From a checkpoint of a small transformer trained on Wikipedia: MLP 896 tanh GELU.
Each number is 128 + 32 x the weight over its row's rms, rounded and kept within 0 to 255. Layers, rows and columns count from 0. Numbers have three digits each. The size before them is the row's rms in percent of the matrix's.

# layer 5 MLP up, 896x224, rms 0.0801, rows 515-546, columns 0-223
098:121075090151174133086182108141147115182135116138131098127159099143124176122110153090100108073122137102140112157127132139070049165183099100071155119132102133136105099101132195129134132167137128064165065057099170128124137114102152099107143105211134116115162221060149114157136106140129054186120142187116140132111130115119106172082171117133114087109087035143117153126099179140163103103110140106095140152161121132135149140077169152106079158139128177113108144148144189173139161117127132140107117096177077100123122087124156103149133104129106061137125163139051128102185097139142128103159129092126155122132082107121109136186170132078155079081146117135169126144103173090103167166071
095:109170108174131182107095108186145096130119170136157088180107108150151110186128145086056110139187065162134121142112050133117109165175097106082143099098109173109122098170141170160153116160135108115133082082090165122094145127132144067095141124149126152174114166101173134161168117156160098101058121155132198101155146137114086163112213159075153140125151083094116162150084119184139138126080164100121126108153132146126135115157089132106119107132076107147105137182115135118079127116081184155145085125174086196100156044145124165116154134132087101163102172169080121139118117178122106095099101152103150173127100113132165103188136166135092100082126115111188136136132162105158080063107
093:102112154083121132120162175118115155100127151148134138150188112162157171147083069120111078095097163093162161161039170145141073123140174101093122193130121128126090097159132121164102142119193128081068131156197122119069125120199124174097185146172155098102183153088094141166094118105157119076097109108133114145142152113112177099105139124106137142141131059120174143137063113145097096140154158114146128134124114145118098133103206096121138166118058125138145168098121144118158155107113103134106168163137167121041137136137118171121168099181162111133106116182077130093115133145112084133111171102148096176087075092209093154114137132190157135105117140152066180127094100134075146150156
102:179088123155120124115175150141077139084201163124089125105116042176090128141091122114118125117083104099105145149123102179152058132156136141099151131113105134100103093140156143181167065102157086160100145149087202118058136089185109162076113154214132111130124135099144097159128126084137149110100139175135148053102153119105085118135136112072121092188163107153171111137142088103083162104110069155167127076121141163178110078110149127145119165108102121152124139148113085165100090076054161170121159130120157081185182097107125112141144105082137068111171188096128156138161148124082170119112090146120124110156102114120143178100109110111114112112101173196121145107178152123085153119131
087:137071183124129161078117126193165193113137146181115114190171122126144094112158089183080148140140070058203191101134124105130091170156106149078120138174113143130105166101127169156124159101120121089129102105179110145183156128120150116113196194150139119131169142105179115097142133090079073091100104163144085200137123092111103152136173144188115114135118092093063125128102116104094133118140143143097149114114152132176141124080130089145096154142113089110117200096139133134112150124081129165164105075181133148140122122153131144191104156135073118128127123135061163093112121199156125057151115163113205167117105122112169131160207097080115160078119143111109133110124117097150116105125
107:118093187126125135115130120121174130095127111141096163133099112130148101123163097134077086133097065146169165105122177136117137162107129119142140168161158098134108138148093151119101094134150193095166163174050140112096065107155087134108150166136097145152162131113104128179101134084093131134147096125131143132125119144095077086130126127117153154133149134222137121187111120110099118129156209155152163084107166085058161146183123097125090142126102146129181082087175165131108099131128111100152167154184081072127157113115128057140140086144113029068110105149096158195141098079076114168063129053162162134177116163129125145182142152158091158145134117125168173115077118165129135175169
097:090149182136113156079161097150162138105148167177134121118159121077108119134107124159140129138071060088104183102128096123095133128099159115149149157079129114178123149154155109146115138088137185136117139140119147032063152132167095136128157148135164157077150179131121103128121169088159125149142151127114147119127089066113071107119133140091184197114099128131029087153130120123084094082134151130185214104117118101125099081138148133158135131125139150120084159148137101187139131153128150188164150139155113106138123051120117093108190091172184092083095150103194227150103097130138139128098108155074145133143157156083110182169125107110115132116112195162171111177144103126136138180131
106:136115129152132126092139153122111168135130129140115137133106122108191105149142118145137128177198142139144145092085134189136145159116164084129130172109075156100112148196149183084153088138082090153115150157115143093140140145125054097097113076130150117120107144090109160143102130155135085106054052073160118108145085130137156117076117140101125153143176064085086141183167071196050112162123181155199183126106154119145104139093137170162112090108113101110132135046132137150149100122119111144091078136144163110123188078141203143105112149147082127158146090181110110070154149172056102187092139102168148129150125145120167156140120121163085101100122139186167125156112089142155159144081
081:125099109109108150111117120178089074064133087140111152146116108102160142128155142137119083165138135119145097206154102197116135107171136015132090124123159133171109178100133073159142126145129182148148176145105128117162182118086154136126139196110116164133114131148151107151172183104181097106138121103125100151084128169119094156153190139079205137137088120158152178159114130135159135071130106107072138118149115129098138156102106146138122139127106134132199161109106141088118199136136127048104140112130096063176119097138122094190119109117137067093082192065160059161070156102164126114104135134123135111122153128084165121140161069183197147162116171100150093146119135163100122152104
102:089150206160109161093139110160225178110143098171101083119168127131120142147147114123096136129114116103121141094161138147118135113131120097197149165114082107116089079148130183139143136109190158180097140161119167143083100112143097108091145170121135173104130122136100145166122116054116124084101122098170123151178097070107158076090139202066121128093104145131099197148102079158076140151134217091152115121091199119132141113070141138139137078081136125115109121142058125174150116140092204167118087111141134130122141141099164099063164128133098125117137137155144141140066097152072093116068116182108134165166123152096184129121143160182104087156082132173121163116115104137100102125094
082:125180082096144134143139139144158117057124112068100153120106106161135116123090080070147103112185127159104084219131098128143076100127149118134101181168186153048123108139155094116079124119151117104168121109119136116129152174203106168157135169151133120095140119064135121131119131133172145121143110142154131121116122144128153162224128094121182113112078148178134134081137127117123148171160144135118132129115113137119070175135134199152126143175127159128124138104099148090113170137129095091078125195175167109176104104169169156146148167112137096178066189148089092199111064169134105110089104150085100145138127114058156139166161130137177151083081131143209092117153102096150109112085
093:106118150135136159147143151139093191132128091157139117109188100115132094088136190073156111105143092168105141147131124123086085162152137108036130147112106202132072165156066161130122151193156185085133117149153125114155067133170149088149141149120112128087179119158081069117092135056121118112142107144145136087140105168119079161151163123194058099122080135117130119106131140121118145184140110137082194057131146062111146130135124148121161158119149148108075140136110125208136168131162140108144071102199128114118121084065111159186138120132145107078101150157114125111132138150097133170086120150080165117080205109117144103115075129130093103120068185176125113125149117177102139108173
080:141156156126164087128158131096125106111124126118089147051148102180116166098128128128137089182101142128127170118120146104129121081142119117186044100106150130118113093156153129114128158090080136141109167112136110123134142107112161161099148088092135131092123121161072107114082109131098181170108165089122090144137111189105180165131146188102187172109183181132140140135141068078113148137135058099176142161140135106137092148218079141054184135123140185054159131168193115113093080152080116110132087164183138092073120123123125144118173116108085136122122125131135255114092102115129140161101106152124159172176106113124155153150130142140108143130090094135136095146153097082148136213120
086:145162125074154096108161134082165151184162178146127095120166123105130089130038107178121112080079102159096077157150135088146100111099087133102093161138119190057133101115151181088119135154142154122129126139133120132092165124172126183076188100158118162053170163111103178141084103083095127130139162179078138135119134122190082130156127141132134164146077141120140114159114124148139137123146100137127144139084169143083136171102107195133124158152143135099062106151157134129099095130106142153062152080099148139096104135137145217106163096176171131165070149124110140060088120135144088115159115094168095098107102150176130160112125143048120174094091129192120117125112088186083166159119
100:133152092155136168126181195135058094133156167138132103133110112148086089198140115104118127099128115110126122205106096159106085141120093143110116138143113116116132084154159181121111099096140119098130093093092233117139138099169144135083135096201139088091166163132139104159174143126160098118152119148137193100091129172151090127137179140097124146147149102127106158084081129094109131136082120163108137139122124140139163149114099130153137154096087051105101115107092147177122123076071108116126151087201186166117123124147058113091165143146085116062135128127133191137153146139044130114084114187195143099164125108125130191107064155099110117197125103161162140141137094150086106182073
120:149172095144130127151163167135112094171156124160135102119135124155173109190155113163088113117132080115111135149071137140131104191154084054079108091111071177163121093162104213116115095146052147050141090123119196110130106121166098125142146109169189094091133217129147091129148114167081107148111099110156155098148144109160103138107169128090097176093145111158121123172158074166081168107117137109166194111142149159130128116095087126145142135121101066136111101127155106189114089090068123104086103085154136112111181092129147096093172087144115094142117134209140173104124105130091106158111138143190152131099113170101197168129107080181108132138105118175143169158132106156126127153115
110:103144156158177181082193137174077107103174176210110141149127082132112080132074114139130137120101148165192124083175063137108094109151131114137107158156102141115092104189155126140124086127086154103213128148123149071111137192148221121100146109121180112112222188071135148094115133102133108150113129154156175180101089132101086106126151118133154117121126083179140103144130177148110113113150142168133158116083138092176131153127100136139122178080119117157123093140088109146111120114097122171095157150182130215106145090111159094127128096150155115122096080144113186169130108126090086123149092085130149088155176133113149184096159169116121096151104131112145087109129146072129058146131
108:161116114112151171139167151146124117184136172150121131097112112122169059141154191125039071162164094113111161197119179151127142122171098092137081139093115112107104160152122177113110063106158132058121093097146173098101131078140136160107146161102109136101169113081097080147148154112125158119122126156112144149163120066152094098078160117134148167125086122121140136125065166115111142155150157165170155069121169148139127089115172083154132160154104125131085164060149199123097146073131135155097118117121066122114119098160182144134174150111127073107117150168078180123158128107086168156112148179100137141149165153145136162139103088086128175084102068140185101174085086124088199106171
111:079130125126132112152143150089045151096176088148108128126071123127155084223122104099128104091127073125116119140055146125147152165181168075140098110066117165112070081156130097103105086093079185123163148141152239105064095118135133144116139147124159155055113145149133085143126162119138159074120090117134135081113187092156089201102144167153114150141133116139148163112125102128143142157108133067150119146155175117160170103088090154150140121162130133105135143130163108137174076098101157092132165080131149114132088086129146084080186135096163124143162148160126162111110137141096144145149129087120121150153172122105142140183144148168121089133115178213160111158153161189139114185094
108:211167093141087129109168134113114101158128159174161139124125113077093111161089168076107107128081148064170095175078144136127112187163126114118096105119163142126084095180122190126152098123129165109160138128115165105117122079188114085113195161060176103117164147053140147170224106117146130162060162137149177086160078092127114174097122147051135136168086123119097157177078132134132151154090086104158170153128152135173142147164118124163120125109098111079082082136177163082145118088079092124109178137187066104131098090165123160095228104168123113124118167117105111131124118126133130122092143115151137089106160125158126156130126115139160117095172141128145122145095144138160140146124
099:145109114127117078113181160121117186131135165165098118121180130150131092158188148092141112086144173097185143114111124122097138168133161104145116154147102112122093162097091091115101135116128168103095143154112157095130119124089125110116121162155112099094129156119108125090111191071072068164069147108144169136152078091109149146123155189109134190117141102190151097133131142180100090135156198144122147155105164061147165155071101157101184207155157134104101101164112133093149161148131147178097129055106198149202142117162108088097132088122070104133101161126120130122101100157110104160095096112168213098109159067138169127145121112139180147151094171193113143147090150213118150142109
097:183124192123099169134157150169143120104189111147153074126116165159129167111161148121084128159097096158115159151151140175169173146100120126133130186125025108167115123137100117094116035155132120161165128192129174099080114188195162139148129135073128155114155121013164108135142119076145131143095133107143158135116081124085114101171141147208107169129135106050172122061108106110090106151166128099112135100183135128062161115135145131119079113104115145116154081142077180130157137117120080119145154141104112094131200124088149131114155145105104137083127127152098142144141090135072167148063114143184147132136143150115098172128081089162132162128120138148123129102128162141091062132141
103:125135100160117165138099178137088106128176104148176158051137131119099082144131148147055055147149080162101196193138174084105117151192196167123018114174093115129139085113153133130157111138129083154138141083158138099136157099124070118127163112137122105130144123112095127112134186112084171170068091115136150146133121133164142097128106112109132137126152127137142167122080071141087175134169237136102127094094170130099119167086170113143169131122047087141138098041148147115107153145106148101140118135141122147158102122154135140097133155117154103160119100191156189126128125076087097103157144208112122116114162144117181136140151145114115143157110084132131116151075119129132166097186
095:102186133093081112155157111170086189128144163127115160086116098106147078106123142162066074126175118173091139146151160159146122131101158110109143120119054158069101104141112162137169092150150137131130093133131187142091115131147142134088155138168212128098133136096125085110108111136149093081093076178140125105114180121117110075135186180125217112138123143135155131083111121105120098119109138135164160139197144144123171136142176160102126121088111126125097196127173125139113108128061101155114124094228128065125132075152124165137120111148191139117131176111110078092144079140129079068130104103064199183145133122157100133141150090071129080063146121150137081114171094148122130114099
135:174129124153172073121143171213108057152155154170126130134114113143126118182146093142097123132148133135160122118104126180142099198167103099113108137128078154177106111181082211107131096133095140103173108102104182110115094098150116082123121142156174113116150192079130097132166128139110094146111124090131190092120119129175121156099132135113085176091163085132168099125135098179112138117091128122139186098117141143165124058095068136204111139122061089125114073133141073170083080112091119129098103141188164146132192141122177086095224086133123072147121125170123163092144128089116117121086109147170157092092171127082184190134101124133139142160102129161140131153135126139164133151100
101:109202158100143146160142158119106124098169151161146118106086112151109121153162095156094120068099144144095081084047201165132158144141164123110157138099135094169057057144152096096137130138144152122165154119130134114142184119220149139136146111096100126063156140142123049125112119125078134087112107140179140086088197111155138148114066120123198156102141071099152087135149115140112123129131118075164176075109130158067156080075101135124119100130117164106100150161124157195144110119098106118078153158171123108120187098117155079102138127114099164164105145137165145157113077152082155154143116087119105085189117085136102133195120134187085111118105137187144155165135161157097100171132
100:141163056104104141065146137126144113101133147133136121122173115191177128158104123185115131135094157139108099150133117093155128137090130114092110106105163166111108111099083209136124094081140067080182187157110135106153127140167099209122131131110129138127144166142123084120168119112100136132102091167140143101149141150196116170082138125107180147070119160135141130179155116096067150106091141106074113116077175117153132114089097193182123135167108094149122101113171190146139112066053162120074137084095108073098149120124153163091149126128158114138104169175107098122183114095117164151101156107185097142085141139153125154210132136094166170126096171152121098112046137167069087167161
103:102136190106141180147159087117137084176126141170217097111108135124107096137113170159056090169142132081157138125170162160091108122168125056097098141161103139113053135119082186133140142087164107143164140139099189107118122124165140147123148164091087127117162187099114139196112166095114154148117125115113119143126133130118178151099196154145107141037093078100166127171096104149080126196146157110077132068086148088179197140093152112162146114132130109159166165110121114141102117137079156133122128098115144116141128158103143138115117082102148079131138154126151136166132173146174105197106113049166153151123117110137091128125127112108081081140082160158162096135112056158135106208147
107:097106127145134106160137128110087125079161122108137105167167127165106067136157133082074106170141143122163118124064182119125107189138153079154143101102085122138128150184089133110138111124131117153124111124119174115115162121101115186082178108072151187081115115132182098131145144117143174100113150109115137088136128087102151174086138200150158164134120073094186144134126084139147192121103154152203186105133109118138091107126126169102133102073162116184136147073077122162155131145125156108098194083155183066102160084085142092153177099084047135080115125119128078161154154150088136114101134115134156166164129081144187140116095159106137052098095162170197104120167112132117184142115
109:087132156175177128126121123164075103092156132148127110169121097182164077171114142165101110125149111200078160160133120116103133092124122174081125090147112132135093110139130145090134043155144153113124045153083165108116129164152175113136144100128142124100167131112178121111113114155097101136079123112156169165132112129212148090102140113189160187096153096135139186174146116183066124102148163126131125101138141166143180183049084147168142118142081074113120097104162112173076105078132134170098104122107163133168145168115114135120176147121144092116125131125144171076064104053069139154134099103175133114129126127119195159130129081135165149082119120126114097156083108188083048143140
106:154107103175164150115171208209096166141146152131120185114104128143057035149126148122154111160148047090144131126154112153128148156107081120185104142121142129112132118100112086108134090150143174128110165108162190084083118113151089124156123098079090155113160140130125103136114108048107087154097136117129136139130141047157076147083105153150148176137181110186116121128130154137134117169137161152173158114176168124075147180127057107113122104096109146068078090104102152131017108136130163132132134142157125151126156115137108108100076148101128104143158145126135160130135144121096157100117089193155184142137118190132132147179135081087099101145148111135146127216113116070126170092151
094:152127160164083130151183184108132086101130114102117106164059062104200127125103133137146087115117145122147078073095173123111089154138107069138105191136075144177137113139139113124123159090140190112094119104182120127087133088114142136081186178179113129119153183103124102174170177113105076135086105148151118105125152151077137162080110100124119122156101117091125130178154156098105142148181116066110212103119159148090147110048128111109118154178122162122142137118128111220096069151109127157131123152131160103090134138131188097150141077072139140140126163078136157127135124181134160181068145064099156110147129142129166159209134134127128098074130152075112134176152141092144149163120
# layer 5 MLP down (transposed), 896x224, rms 0.0809, rows 515-545, columns 0-223
095:164089162120106184126094139107149114105180099129145122118139036058143126115114061167113126218142116127066144128061135149200141114093183152176130143154142143143169177191084056127124058175122118134092114114097093103121142118128116187104132121110097142101121114194156172113184130110111106141138118125169157127126115214097145144122097101108141159124083114096150124108173133134095198104146088139101158128087111208146164161189130134162150124175124120111140086178091092081145106168065081121128120110130110141042129170068132135095120105089166143103179142104155095161122160101119134168119118147118106129138125099087120150133133138127112196115112129145111212131154132129161112118123
095:123108125126105110123147151099124170140126090116069129097145173121132103118114091160146124171110208161146149159113202128158136098134178106150127106093139158164118126153111078079135096166105154147101118152188117106182118097136092076102124138090078086056161126108099129108102162143120166131186137056144113134111135125137169135147108112193103175170105101108162082129129111092143070147147087106161145127146126241123148108101166088081154135098156146132102112093095123100078152095140113128163119163101141087153104190108127089139056153086140119074157148078166137170133145171158148190157153121128154094092128084094100160109157122123149128156067098164095126157140128202179181180210
091:128113104182089125166087092166168059140074104123230120130097194054107076093131136165135150136103144091080160110156125150121173121157089080173138080114157109127138120085100140163158068163082137148145113117094114154179153159054137145159093135118128111161119115179194116095129151114079136131186163090147106160083124083134128077118133184137124145080118109119155141150187123135106151106073155112114088116121138147176171118146102129118145088188154159158112153138114100106145145156167132160133153053130107164158170103094163079146100139092117106134116149068104096154125150070158135074151089166161142149149193168071171129120060096145161135139089127149170079123140118113159095119101
104:114184146157157132064121097047167159074223152056149143167117109150112100088119180135107141119135098115131134113123142127105130087142143150157068143144201171111122098101155081145116122133089158155063111124115115148143127117080152144136152131112162104116149167145110128059107107143149159122183200078102128163113146118098080093190145111128132143110134130116098124111154107169125128140125131086160152147135122200127095110110070072088066095107177156132154082129082177141122131081098110139100094166090151140131184152083162136165058137213161174120129078138124115082127106136146112154131110135082135127081089126159101185105158083157143112170114155085170174154213119110137106161126
075:110118111132154109108115146061081089095152109089169104120142122166151163158129188095086127130125145128150107186129103132146139122151090112119120148128096121118110138178125120138142102123127127137168155103145169101105100134137128139175114132102071120093088087128132150130128144142211111146135125190114173031089146147124133121191152110111120107117169175121167172095193081094143073091150169109124176090118147047100169223168138145116094093158152145131121095135097163067093101093150098141113099136107124163127137071123097084112188151119173122125138171125181111162122123090098186168121144143143133121092192112074144061096079149145157132140112120160164176102035113190063141176104
103:140148169156162114150161086126123176105131156161140112094154092215127159080126116136136186167114107151067173161065124103052154142103163139118110143163094052148203138119137133103151119162114128122068114127133091081097126151110108118101142130081152142169129096147108151096066159090111107130143133150141151169084085196133090108109165152154135103118146089101071157143130136131099156118128157140103146089152106072117097138145158171129100090165079105159129108171051093126126112094105182125045149114089207069166141151159149164155142091141148086225136147145153127099153131130129102132169153143134152086170072129181107073126094131149114068120122166136137093151157145176137087154092
106:157118102142128073175122137164153114114105135103135106132135147158124168116135137141184084074172099112086151074156141120158139135050197119147063101165154119120112152144103168142082131132117113171077155114086084083108167088068099086162101133111122102184145054114128149090151148095127123128108088163146158115103113116100157116135154145126105142098170110152145172098186116161158141130118082134073092110120066040164124103137148116154158157123146079177181091123175082097116185189190106094155170205084101147136154099150094152134121182079147093146107116189121093116142177135148131157127181149140163170139129111150127075076131125078092108125164090135070143177114119136181103156150
112:097124122117128168118129132111087085083041118120126141142115068114103055157140109130043177142157119137138137174103138126116156112128151141163076112097127123152143117077122144205146110131146154164121116126106197144096144053157090171138064132122085114157158139163117146128122082131085124082164160118136144158070128125117096090148180148135078161102136121155123152177161116128130142136090135100159144061042139211141126095140108086161137142156090140117122151152112135091059098064104175131169132086157148149091122128097093142179179114131157162186100108129203100142139171126140107205196133136192188147097168105107130128131111154145132206108136116142137152128097108116065145129137
076:125131112117144130127150209100102227174183137164172102120161146120074070123115125118134241116099128121097180117132101110169109123123087228116202137077112134104130095101143165115153128106151101173100117123098177050091122154195128104135149145144142110136169077136092095149086178138095120154151136120145122106112089094140148099141111157185064119104141135127110089091211150143053115161108149161150144102138136130132087125141090122107042165124191134063082134086160129123131068097101098164192142124121138150096130126098167135111138151122135155188111132126135183136153138112087132122157130182107118162133099121143115165122139094063104112154121112154105141086109149166120133107117
097:115152102131143153098085121119135162127138184084131214094131156120125128133099113133130174153119139100131191088158154088170154120071102105173106123146132118090098143102148155127106124132194117132148127142133133136165099137144128135093053141158089096150094128076114138105128107131141111111163169098153183107173212083124143093147136046086104112156102176117096101102146111160160078127181121151082099150119098101080110166110082158150073231134062141132110083159208183055103128136129078145153146147153128137154126118159084161148135089135140133130147142100217114160174148101155076132071142120193135157104094087127096086153154142070114177127127110136095120118150135088114168095175
069:089084153125176078114141139083158158125099127170159074119137107115160076093133116176134133174127106086114142111146138101116170134158073106121174143108110171143068147200118155144147137167157100147158114118125131149106109105096161056121105132109118115155180125165167115157105059121104103089134113123167106135126126154087192136069116146188082126074174075138181083120171125168123141105119113086217115107070135093126138052120154114104145189106126108128153123170173144143161068156178090121192114084103155123060127127123103092114142076140126140101141127136157176058141146090195127133146168135121120085122132158200113092126099177177084154125193133147129153158136156142084138103176
091:149150086108137107119144149129111149157066118100095129096128129123133047158117149072166137138065112095093123114122129155089126177059182140147139159115119105096094156126135105117115115079121098154110166117114126110148139134113095174157205154112095128136123117170133224194178133136150145195104130108141114102127126080112162147166060145136117065122180128107136181151081145122114181156088066142125105104101089072143183084181094179143093127101125113101163152126208125118100129124145119081146102178149096145119103160164127123119094186185089205128103124105109056152120077154152119186123167199132119107159120174138150130134142137120082155133210119105094155089128148099112149085113
069:077121106068087123120102100183167118123098151102201165130151144119100057131126169126119198101136103115141074163110122167108102157134128176122191138120129143076181168183079152135127147141141141127136125087118163134115121141140148106096138098177093122195071134093165106151132134148167087161071104132187180110163116105041112151122184111137103086122094142122148105147095159133134101157105149158075097171108128079154100102051166097097141126149133107178097112101073160127135221099153149108129116091100143086194141162142072143115116146124120146170155120138144091203190122143095139091191141104142134093099161109106119172158117120123116143172153151121156122071105155172114082083079
093:107124168180149138146088108147170128102079100119163144127169110128180136107190134090109119162125140121135139148156189162144080110171157115084133102110107103173073151133130064141131136082132074077135141129126113223170098126144135049119092109148146095147055092144138058164203170122169089126121059105142075120112129121079159134137169129161110163127143135126102126153136118145111085124188122118137093130137132124167144089158187092095157093095120113131129138171166120136177152147094159112173089147100113135085189122114149044139092126107125182110154142154153135158121107101123129089160117204080147137129197100041155106148132125167139085111134160075118086153073149087164166119089
094:106164174108114158085075131145162130138151114088081135173134114134107137088096173132106104164107131121127147032113139151117131122138118120169114122144141127153170109117115060134147138135106109094175090147136101255116077202164149146082178165100132105095084165149127103137122116172147116087161135081119118178157099116098093141165106133124106171104186170111078114165158092124083106114166140082184101075133126213167101124185105103102145145093136153129151131139111139104121120056115116122180110151138092129127165148058134152146131137147137142157069087132117138110148084119105102073143153130121100175112117091158149130084156080225112155120115120152092152144093139162087146093180
143:125130093132116115166140128140129095177096133158142125136136133145120143128125158138116168118139147152181132114080122137158129173173129088107150134094119138170163129130153105107131145107127144098156124120159158182125102127143126091092116122110139146126142205101090108071128021144131127100145097122159131117139144095146136141102158142116089167131159124112128143141118147148109095121083086082109137123136102255113184085136112103137180178130134119148180129093142091112125126000120132137166145131137111143153108134083126140100160150103111111148096117180158107145114120086148132111090118123148124127113132111110138098169113110140121100169145146190110104132040139119159126072157
121:081155117129111096137105164157133137137150134153103183217170127204188121142137186120169152093128121138121121142128076192139072138083118133136136110135121143121132174195126089150161091108165135134191120102103132118128079191134153099169099107156195141102061148119131123097154126139101132149115153141129089131102145159161135092186130141110154156093148117100116059165173067140101119119128070110096174144170143176178108116124074148071120170142131118114135101161178083121104107107115126172073032089155163105112194139061129145105068090128114102112151123191136147089150091084114152033095184113130081157102139089123141087117173138133125133158117106096120150126117109095091114113118
121:108064133140145133145071141178107121148070132130120175142135101105130174099124115141150133125182054125116133125119148128136105067148133140032162162116167110141163150131110173067155122133139179120121132109144116062121220128106098110122186134141105076173120150062160105150136184129128131077131146113107114109130151148133135099089101159172116133162114089168135076148145086097106119077092083084148135073126144117092125140135125150128198181114038106110127069077125088130097142133166146179099142103106127176177122130178105115101183152165120134134119162125132208133151074135160124118133114153110138176164122110105190086180099101132115137116154141124208114212122134159189091136092
123:126171112135164114177125146065086155114225150127091157166147108098084162108096138103069133138125124133146125161122113111149124123171166140145154073122180110081133147110048158123142157161092149074204089160165102027109103128166116123135149110085116118086134119126111172179146134132159161092110126085122140070095129104117086133188154139144122146129170106194199137118155164121113135092055137090160128084143140101157158101176130097122146131157150069098169139187098042096071164200146138102092141144110115137108140139114138134111120116151131143145102165150111166087095145113165146137157154112116122194127124074192175139132119112107136154119094101108105181070055157127116152122112
106:110116241075137155219130104112102197109151170105090170117132143197154119133139130149136153082106109127172182133151103115072080071132094150115192083134107169147118138121111110132100118202133166176110132124150129101129140128111112113086090138147184187136130090117107082082121147078113114140110068145087102122160139197095088126133140078152175099126187142201101092140163080088075111127106114081144091134161101208079131128089098126090123122125148117114153133146125076182114138110142093132179134112142164165140095163102072121114072153120133143106136135085145138109142147160104107169134177108112118098153197182121100111141171131166102120072158158146129122169146133112180141116153
097:102147133123129086122088089096099149124089112138148180106102132147146140049149069139074125186160119113137127134150185093141147094152154099117114121177124135144169106131150152077165148144110107078130102143132105173126112159138131124120099132152120144146063040121104156116112095133135157159123130164081193137123173138158108121129127134126080169110075128136103138140092047122151174141148114146144136165181098054149086138163129094148054102112077114166113212170133162088156121160178141162161090182167083085150120074116048167093184053098118094109091167103153153101113091110122133135142160178119108170116110137139174169115130173086157136094197118073158167134158110148136119171096
109:182165173093137096123166128140101100118106153146133126134156117137163113157130106131183144138126091151164165144142100076156194139132079128164093187047200091099145142169186097144119145151108116173132097102082196182053112134109143133115146117183186121143121107042140152182164114177107123112131087080140134097140156112118100144126075108154154178167116149112120156091079131086094117153099126113168130112082147146171136063101161106139126200135167084132119153088206115126110154137074116144159100106074115147148149105125103170123137157141082157094130080136158166119150122084167089090151116123076137166135076141123122158130155169139101115119134070121122103143144104078060145180053
108:147060130127086184149185099146167152119116131110149148051163107107052145113104115100199112091170178143084159167111118109138170150096089140091043164136156153102124136105146196134083185116120097178091138147153103120185071130072111105138158124140173122132111126111162168178108083123116126134121132126163032160089039172131105121150119102113126102148142132117121113151128147142089076142137140159151114146124108176111107104153182115093137131099069144142120170103070142143160145033160084130080130122148163131157171183129123173125098097124148131166179142147124078146105132116133126126072173079125168082095146166177142145110108096120152111140091156124174143143135121116103144196172
095:141124115132158074071144104078135107114153171111170115100193093127106112054140134091166154119110159159166155149142103110062134121126157091155104144127175156104119161139139155155169143097193096140125132153092134134152097127178137147143119151132062080076142128105093156174157132138141160066119133109135111096097094119115182124174123124130077144084116127113103124187157129175128142145174129152167127166099098057164136105075105140164088152114062109216099085132167176094122143166106125141130129105067147191133086153108164131106150171144123168100146104084096181187168124143106057093152151162203071076140104109139100086082112070149090171170137086108138172151107149133075139125110
165:167135116157110142135128170127150085170100173155125099101134115188146124142112154148102193135147101128134125154108126145130110129164108106069156125114077177162154104144125159103129133123108135124144100136135183255078058121137135106101131129106159098089114215122125083084114082163124110129116120090143159112155118106169113095130161170124094172129139134125168144120117089146116137136107109078117160106135110255135152104110097088116160177122109083141132123095168087119123100000085143131148106113147137118139187124119127117092176140130096115130147119238135136124134118065151132100078131130156149119116110124102156176132133110147112110116107138152122126142077149139163130123125
107:153138149132123078124098123058156131109089098146100112131126176098111072060088175150117138171105120155163143202164090119139132128206129116085070134133164143087150159111082148127097163147124163100094108160118163139085093070118058118126138172130082141113087146113143124152168143129162138147115175152084150141127098133125183127117121125120074075170128129160147148103045197122176132158154090114139122105117133093118164184199084128113137150107153144114116180129098162045106149073146155109122145146103150141144067165124073124133145140129211155132176138167090123129113180102129157160148073148168123130133157110155154136093134110139199125140088129088088178128097090145035080102116
094:136099144123162121129136139189107151099010071132143157121113153106116106151152107117122127132094134112153117103089164159158100125120155150203124155145096113128163139128114092119124124151115158132078115114142134255104160148151156089147148105100107121141166125126129166159114121164136121111113120128154129184116122078061119075133100153143116135116167127110099135096132125142085093120161102142205160113174161162116114134117154150074195112119119181088118162135086119096121056117226111122138156158185194113146123113092113123141125136095097126137167093129161123119113146188104145124107085135096141087166079101123133101066129109128155122110150097080131140155151100095128162128115
108:142148165121133086138137158098171149172183120157187108144164136087089057117096157130140115075112080121113172139102110099132089079126124147156122118144147142160159193132118124135108105131153108138131122122139134079113113145151127107143144176165129184110085109209130165147056137076138089115205192089091147124152081080130117135135147131185090168082145079125125126146096124113080138165138107053091086106101077159128074125138189094171142211181180127168103143158076066120108079121144117121109142150121138066128086131126131165093135147134159141144078132122169099149143154167070109078116123110168105178148150117177115146173130140178069121116131117046160133119161157115142115060146
104:089092148142142134157160172110093151177216162108163126087206136108081130115105133123153109134081162185140116159106164146114143114166116162098148126162114121143126054108147171146132121130144124165157128104081100083170048114122150127082194110123069163065090100177108179119113129150137158154156124144108130150092135161090105132161133123153170162132074139101108070118182123152116165107075121132118143115082092073128150150192144103091109082137153114214105099089068090119157136143129170070156081159079081177114162131099151118164117155176102129103138105065119136138216101115133117095169146138142092118095176093181138190083100173132133105160114114162145143089129094130132141123146
112:160086105094086092152190122156155161161108173132169123127120122130124153108097111103122163164125130085191130117150124101123128177118101108137128099111091099159160119146090128131145148145160145124138134079132160206136115161168140130108103098083109174182109129168097121149171072080138176096083124150131107145154106150120128163163159178130130128216043142094088108099117105132087093153087087178137099139118133248096106069135170139077163124150104123093123159108173098107183123119118150099125098136110157175095115097117159082099110146101096141134171150154145123182142081213086139062097139120134103094121078116069081126130100129140130202104134112090160108137060155103156169188112
102:111127138121096157110137177081083097219110150149130125081130175134083128124130140106062118177157161117159154135135127090164099114132152114113156120142160137097099120049136195167175189118113102156069087147152125065152150106113128172135114121163114162172079081140128141107131161094113103159084060165128146150134156103149076113104185081179146141143143157160132130180216123161191131127148131171119140150090135162093135160105101114148093132125115083122163153134136117083130140107122142161082066114140124108131133084094144135099110077127103106138116176142163171157150142156149113191070092119123138124110187133120133088136030137093074200073079185109149076128109126159068124150123